Weights of a small transformer language model: width 96.
Each number is 500 + 25 x the weight over its row's rms, rounded and kept within 0 to 999. Layers, rows and columns count from 0. Numbers have three digits each. The size before them is the row's rms in percent of the matrix's.

# layer 7 MLP down, 96x384, rms 0.101, rows 0-95, columns 256-319
096:507521493542495504492500501520515531483526546517495483470516492519515489457485495475489502513471529466497506483463473511551499502532490482528529470486494468467463482510521513511515477500508497
095:433457501470525502492512539501464517473467499470496472473519498528523468516491512483487514521474563528464481527486488485465521490514500490511471484506499455541489486510516539475494471477447520
094:503535420529488510434514523526534536492488509556483474525497444509494522482460505501513526515522534443476491489516511446510477479436527519452498481477472498501458516534463438489497480491495476
095:507471458511502503516501533501519535510544467544491449482521514493488490527530451499497512508534481478518504547493497436484467520449555500525456500487500485506478510487543486469441492500480538
104:474535517483504499507475488547512432531503484492500542510515500503503507462477489497519497493486489509539509521469482477493522492499455480492500520524501533513522504466468488446497502474454472
098:507506500513545518466514517487458496532489507491517525495532472507520513482519500575509495485454485529497508524486484479474499492482540498460494531516457490495520507501527542521491514534527503
095:473527465550497520477525505459487491491513493482457506491495503528493525509518513518481442535514480510492513496468551505458477502527470516506525483518522500524488529468494521561532487522488487
094:511466493515511509504528456503494466514543511508501517459383503483501515489504488503495496458515518511501502472521502500492480483557512502499499561484523514436491497481534477558511494510509515
103:495530438517467506501535535501496475508415522486508447495480490554450490476494528530449507529484500458513497474539491521481447501506457511496450499492479552484497513486506529513496511489463503
097:496454520536508510542468485518506543466513494498461472509495542540453504491468507501520520492509469476499511533504548514460482518470472523533545503450535491524510513502465493524500497533514528
098:493482482488522510567509487484521496495511524488492504473490505482527515457510479501517500457525448509510510490494497502491493505504508480536461501517474465519538502551533517515453506527535493
094:520500513467465483507504533500540465526516566515513553513482491480476510502424520481500483524518479519543495499507514500538493491485537523503475507495527459504525462458495506512512487526477471
091:524529512531512531530432510499485526502485477463451536470525519537493508548524525476504493559513520483434505507515478526509544517502542487496473525525537471480483524512486531471474524486493508
102:476471491504550473506511513515485532467478489477503513530517531503512486478504518515471524447500488523562503491469510508515495527553513480508470500500474495535530476490469540515546469463497499
099:514489466519467466504508542541489519553509475535530497511508497481504488539490461487503494512491512512472474495510481516526508425496496471499491498523496527484512467484519535482473467477512533
118:498478483489507528534503515507437503473516490494491503491479447463504511502508533523492443519511519532505493498525510497480482527509499508483436518487540516492576485457507466486519467527491509
100:471492455492467492509521535518514526518451477436482472528518489534557479473503527498521505549505473476456490494536513520510446517497463498516539549534488504514470532485497524533474513508494532
103:499474503511538514522436449513485501517566518466488521502535517504493480457513465511460537530486526482489475499502501509522504522520553491503513517473480494516487493498494480532486506472481492
095:477507496513436471482468496495512517516485478537495496528450505482472512537474489475494478509550487467497494436494513539485475457490548487520532496475486470529498458516486528468523501502494521
104:509491432484479504495496479514508487529494493509492442493483541455518448483446481508492501482486533463493483486504480479493414442472465499481477471503434495516522476500519476518481508433518499
099:505526482485523475504509510520465508518546484460486517556532500500448471503451503510513448511494464466550519535503527499483525449541532503516481478489534488517518503495458524517505507507535513
098:538476472488508519478453514509497529510496479513487482417463530532494515452499521513496481538510496501515531495527468535485481504530523468501519466507518465520475479484528496535523503481512491
108:486505556467463552470557494460498552478525532495526497503518490515480502490489471489490551544466492512519499493461488512502537489490494488491513472485583478468480491506484473459471481488495525
095:480447507528493512502483448493509475477481487468532509468487522505511476477501466510522514493462480496427479499501496507490501511459510518470483484502490494538489515498493497485496496525502468
096:438469482492471482484472475536535501462525424456529512517392513490489509520467507520496500529486528514481560485505491474489478486467527501470424472474461502511530466479514474480488468526498534
104:475485493478526535491507469510497448509468497484474526514527490462448523507501504464488503536437498511509501480484471488462472503490510467470489487501493506534521505489520496499512515533476527
102:465470512522525492483470518476517532459488505463499482500508471523489499530431494520516528474478546469522550526487491525481491527500496585497507524493504468495511519496503497499518470464507515
095:478517495460490495493521527473490516478517493449495464509474464493447473480507449525490504496479520439534541459484523515476488462505490477485508518488534492498506499473455465435486476518425503
141:515484527503509491486498488510517494489502498519492500500537438506519489503505507491486488481490517503506503512526457518508542507519465521448518513515519534465498468494464471497485511448470462
106:508522481493479499512517515463485523514511499458454509481493455498507505517502525524497477493487536502482472513474467493484494551535463471500461469507470499462475489521507493521471486525533534
094:484518496505472514522472486454491504529471556496485487490511494471523507543515480473492497502458468510494503521505502483500516479501509499475492523508503485510466473510473479461523500466480522
096:532475518497487475499500496496477537501513468493488501489510497469482503494520507489507514496511508483486484475554563458479526520480472472537491495507498557505495511450502527503497522479497541
098:485484499549539473505485474492490535494509505476543500487530536485506448521514517501498497531530526532526517544494487545495493463497463503523439531517461490460493492519529492498557515517481501
097:467503497543490550478442475529492444514520492500464523522507517542485519517504519520505463445493533462523450486516513508506513473542539501488540524483535446511503423506491549471495542504528489
093:472518501494474498464490519489488473502529504527483456438525531498494495484463488454453495485474484503441472488512504517508503459493534462518481413473472448514503515514493491470512503502492475
093:493514498525483505501490458546519480453559518511531473493510517478523532500496517480502484495508513525478522458519513538538504464491521498508472502499552503516467452491484475468505508525507488
103:498504489539523543464489534474520487497486507498508513545499498476464501540523521507517553517477494472570500523478504488524478491519508489498510471503507517482474536559483514478522518512509495
097:484507479460525490459492510524515485543472548541500569499524508455478511471500492525489499526510516490513541446493524507504490486516505501504484511527466525472480466502518534554516509507463545
090:491502511487502496515496512482474495518521480527537580502495516517527544495567482508517501509520498463509494496485484490512506537529506517514546464500539518453454485540522543514456473476536490
098:517524498505523522472485483481466509522516459504485493520484553510488492477515520533450510513487488488494505451480526555491494512478514509489476473469494550463511526465488441521527475513517495
115:487486481513494504510513470493536510467541537522501511548505517524464488484480515504471489512479516457544495511525482515495462495508494505500521476497479530518515509495507475469492543478449479
096:551510529514524548468521456518481459483520527506537511529487480479502494482503497519475508446528521465489500457521515513554517507528520516528543488510439510477486464453471492457477513550513509
092:518505477511511499511526518535490515517493495512472487451473455493479513474525486471465492501522533509464477505471488501497477559518499472513553502505496516514488502535536499513478507475496538
101:502489488483484481499494507513510517510464550531506502477512478524514491518473519511503496508488542458511525490463481505514480511523495501502469450478492488507505506479477521515488509502514498
100:498523475456499469557470520488549464493453489467498499568508513495498532525482446527498489496486474467516490485474473459529519442519462502482471449509468483514523509521449479519480467476474435
094:533508510510505465524511501511505492527483523512503543470548503520534477514512477507507531514489494547510501527525495481486558526500507485519520516516484487545462555517510504554471469510493488
096:496500456534531469535498495539541497497508495550521505520459512507470520519469487474483497497458483493504440515488475532477453486492498514497469517494484522515551509519500501499494494492545480
096:509522516504521475506501518474455476523442520511542468510493488551532459487518479498492516503509521452489514471500478466463506465495526481491503510510504508457576531437479479525542518479504463
094:480486540469524533545493511463515499489479521460509456526520524517495479474467480499509537509489497505499502550495492494506531542422555493510477550482485442512530482450453472486472494521479509
090:478507455479472493497492477492502514451444435516514468496474509492530511532507509475510513477502477492501536475480475495491470489488497506517481504500476494489533522488496502539549497503523512
104:493521505493510551487501490527478473472527505484501492495489487490465508487483515488536510493502503525496491476515542493522479490490475565493478511493506491520560505520505481480505472523529485
098:523488488526547484490514493500490534483497510513490513506504497441537495550507480420514499523502499487516464527517482498450523512520453548549506520465488501516539464524477513514522504510545504
100:478502502500488476506543525475487491506490523515511526510477471490491471451515540497509486490505486506493499522514502441486477501518490535505537475534502511475494498573503514487521550497547524
150:524531502466501450477509529560507497495531507507493497515486555526484533484514492511480544494532496518465466505486564507534495529529501498478500470505501481510486536490552478475506493537518517
099:499487535492490456513483531434520452487452490500541487525499513480506515523474504501495502483506478530520500497530483490499523494472484484509502500497527510492560504491515536486482496484514478
103:466474491483513517502543453526486557495506489551500486483470500513535452526519562480497529492581474521484482516495499483489492537487485544465509493531516486488494517530536493493512511491481542
102:481513530497497503513490488530518482516522524476500532473453486504497501532475468479481532458518523461469527478517513480541506555493536509513507488508476513467554463481496485526509487489537459
094:532520507526496510473490506487508483508469489523465515486529524528520509509496487489512521538493460528477470546514525525479519515447527542467467538508530490526489535515515489480505502464515483
097:482459436486485486518442554456524483460512502554534491521526486506524504499507443524506520516513478515455520509484514499477448509501529504460529455462513508495497512484486542512503490490500527
099:543512445420470463484456527498481523501537507479495492507496483485536511548517452541504496465495477543469549481518462509501479477517471466485547538551522524478488495518482518528501486464480506
104:509469551500458506532518485514457530512502527492486500498485458496488531475513505500519499473477494501526527503507475516502554471494549444511500474484524499489466532520491519516463493517496508
099:502515532459502514564488502464509503500489504503502491508487493504488511512472545484513476499523491475469526484509549484496496516484503444488504489480519513485484461522483515496510504499487481
098:530534562496508527482526519468480515506531512515498509480495512539571485505518524531519485479503487536485461501454519491518513495530500486494496502500535531454518493542514495489540502533524558
105:503556514437503504522525458510533484515487527541496534547534483511511540484529495490467502496516491509530546520541524530507500478523506518480497543490509496482543491475483546523477517471492476
103:463447500514496517511493508492507517529504419505527471509485526505478534512455471504501476492468532516514491508468539481468482499436488481487549496457477521487539499502480497497465485470500467
093:534486520464518556510513473467479491488512484505491446461547555515505480476530546522513522500454512543503500513484502512499556540503499509526525545517520508526508513454489490541504522503509508
092:476514508530533503519500511495538515507472536476495508510543476544499507517508519489541536492484534454496553509520508500541495470474484527545521471493525463523447516508483498514512512505510490
097:481517474502485520498563503500514477473519458455516472512481515477504489505516490491491532510532513515513493551467478470435501556482546469503475499439450474514537534492492504444487517504493521
097:450489504499542483498537486446526490512470495498478480479530496473508531519506499499506476439477469521501507517466528491491497481527477491519499518524481482520531478531499504515460462495527492
123:478517486506530459510502500518533478467460499503504468510434506505454498502490535533527454547515485475467482564539501489510431480472471507487539474493490507473512521536534465488482528544453497
088:538497506516491432516482526483482514503505488537530449522479486505533497501545529558505511502464492495522499534485521482508501474542481491508535499519515524495508495529536531512525525499536501
097:482533526480506475494516542513518524479480547506470482515467454493483525481487506535474480502530516491467536472516472506573513474502490432507548451533519478509454508511473522482494494507494487
092:499512504503505519508475473511517525481501493464522529532509495484549491456508538511453481488509514508502496517472474463494498509501483525530451487505534473522478497482474516518497487466522468
106:475492489495495521463496512484455531487474541503518495483493510491479490535502457494499492482503478552519480516482503523502474538537486499463534529496515463480415466529492477534499466526477485
099:552483555544489524470512505493503506462474463506518510435464502511515493492520478431468494499463444502448519463501497515521530452477504487474515488511520490497503501480508525550489439502491460
099:490498533516506513477460512520483486522508482530476527462524477464450514505519532520494483491529551512449505482481503466499526454494490499516478528497528460524493530501512486490471495504527496
108:491499502519457534559528489469510498486525522512482499479519492468539532475516517518590512498536517508537508541514469491468489483490497513524530486549467501452512486491468483514529518530506450
104:533525519522495494518530506493501475487518475492521495519503483483486490482492533495487479454475460494519522494485527473535527547483510511507511480499458542454523484513518461488527543495522475
092:496522508494442500531511496525461454479515493534512484514527495507562491509503506514461516458466490500527511504525464548544511502437467563463469523496506505498476523479507490515525507485508471
097:521490505497476467480483515528484519529488481526491518479503488482506507499480483476527506501495548498525509465517467526461501462495458510522468494517469488511502497508498484470506514528478499
097:491514534520527473472555486479494541498479527466470538518511499469492498518491530465488487527521509529493465505526485499532526508538492498514477497493535502511496501520492496528547516501478540
104:479495522517491521487513488488506477492523499499534443523473470479488552516501479507469515523526489537559470489499501503511525484534529515510505515512524531501480532539486487495483487506482501
111:568504497481502524537486487508514515490521509506490516520493503510509525459475507488540460548491501523507473504513469481503532529483507482496485493499487526540471521469491486516522514522470479
096:513484496468502522460528514480495525521484448483487480486511463498549477504502513468480520515524457530457531470510467522490508521495456497515494536494491525462513530466490513513513500503465477
097:428522497477460511457465490515511474546471487483445485442498516475488514500536527514535485517518470527498485523509516479497495469546516539488512494525544460470504499535508481494451497480507522
095:537488508509483536475524499515515468540497530532468490499499535503487505501466472500522470501541548517506489515519537494472504507485500507529468560483514496471451466506523525490516534517544527
095:524462533523474542497510512481503481524540481521505476482560478475486479494526508501511475494495474519529519502487513497475575501513474520528523534522506534487500492477549506488475529474516459
094:492513498535491464477476513491519522481522508490537554500519473509506508532507461509546545536491476468533538533520486569530512489466494452478509513499489562544515517497499502491522496491487502
122:506525534506532479490503536520483587518507496514518517521478506525499473520517484485522466477539494509460471471486524528498510509458528487518492497509494486536462535534537535441496474521519515
092:472487474518496462510473490524485493479476526430477552514484514500462499515556518522533501500490555500525529514488525511503508495519482518489517491496492552499500468485487531547534526484491505
093:526464483450484471513498488494493498485495489513521499479492474470500514499467473487489488503499488451487514441495487470486479541476478496511512524505482492520492513478494469408477490495492511
084:516524518497498505523493491529512422521489550511478536504502495510494530510487518487526512488497490511517505463495492501514479522510502515488497499470487515535496517469499477541501524531527527
093:500484508535499548486505465498511456499496459471551501491522540481518487483486545475532543455529520508491497504503493432524485547509516493527528500506515513531502528485478480473507508470491461
094:503480518472521502497504494481484513480499497473507452494467536524502452486486493519510465535522472522470403500528463492477491485536477484546504511496488496517497497480516485489490514527461491
102:505500503476446455520495515469526485519506513478514547501478542513522496483491456491487527495487480491467491456495523500504502546516481535465541531534458492551492558489526490510551463514505524
095:555533536492570533483513477508489503514548510495492478510505503525512493536545504462535505510535508495564478530513505466528524486503494497458510535508508529495568498502496505504474481514479532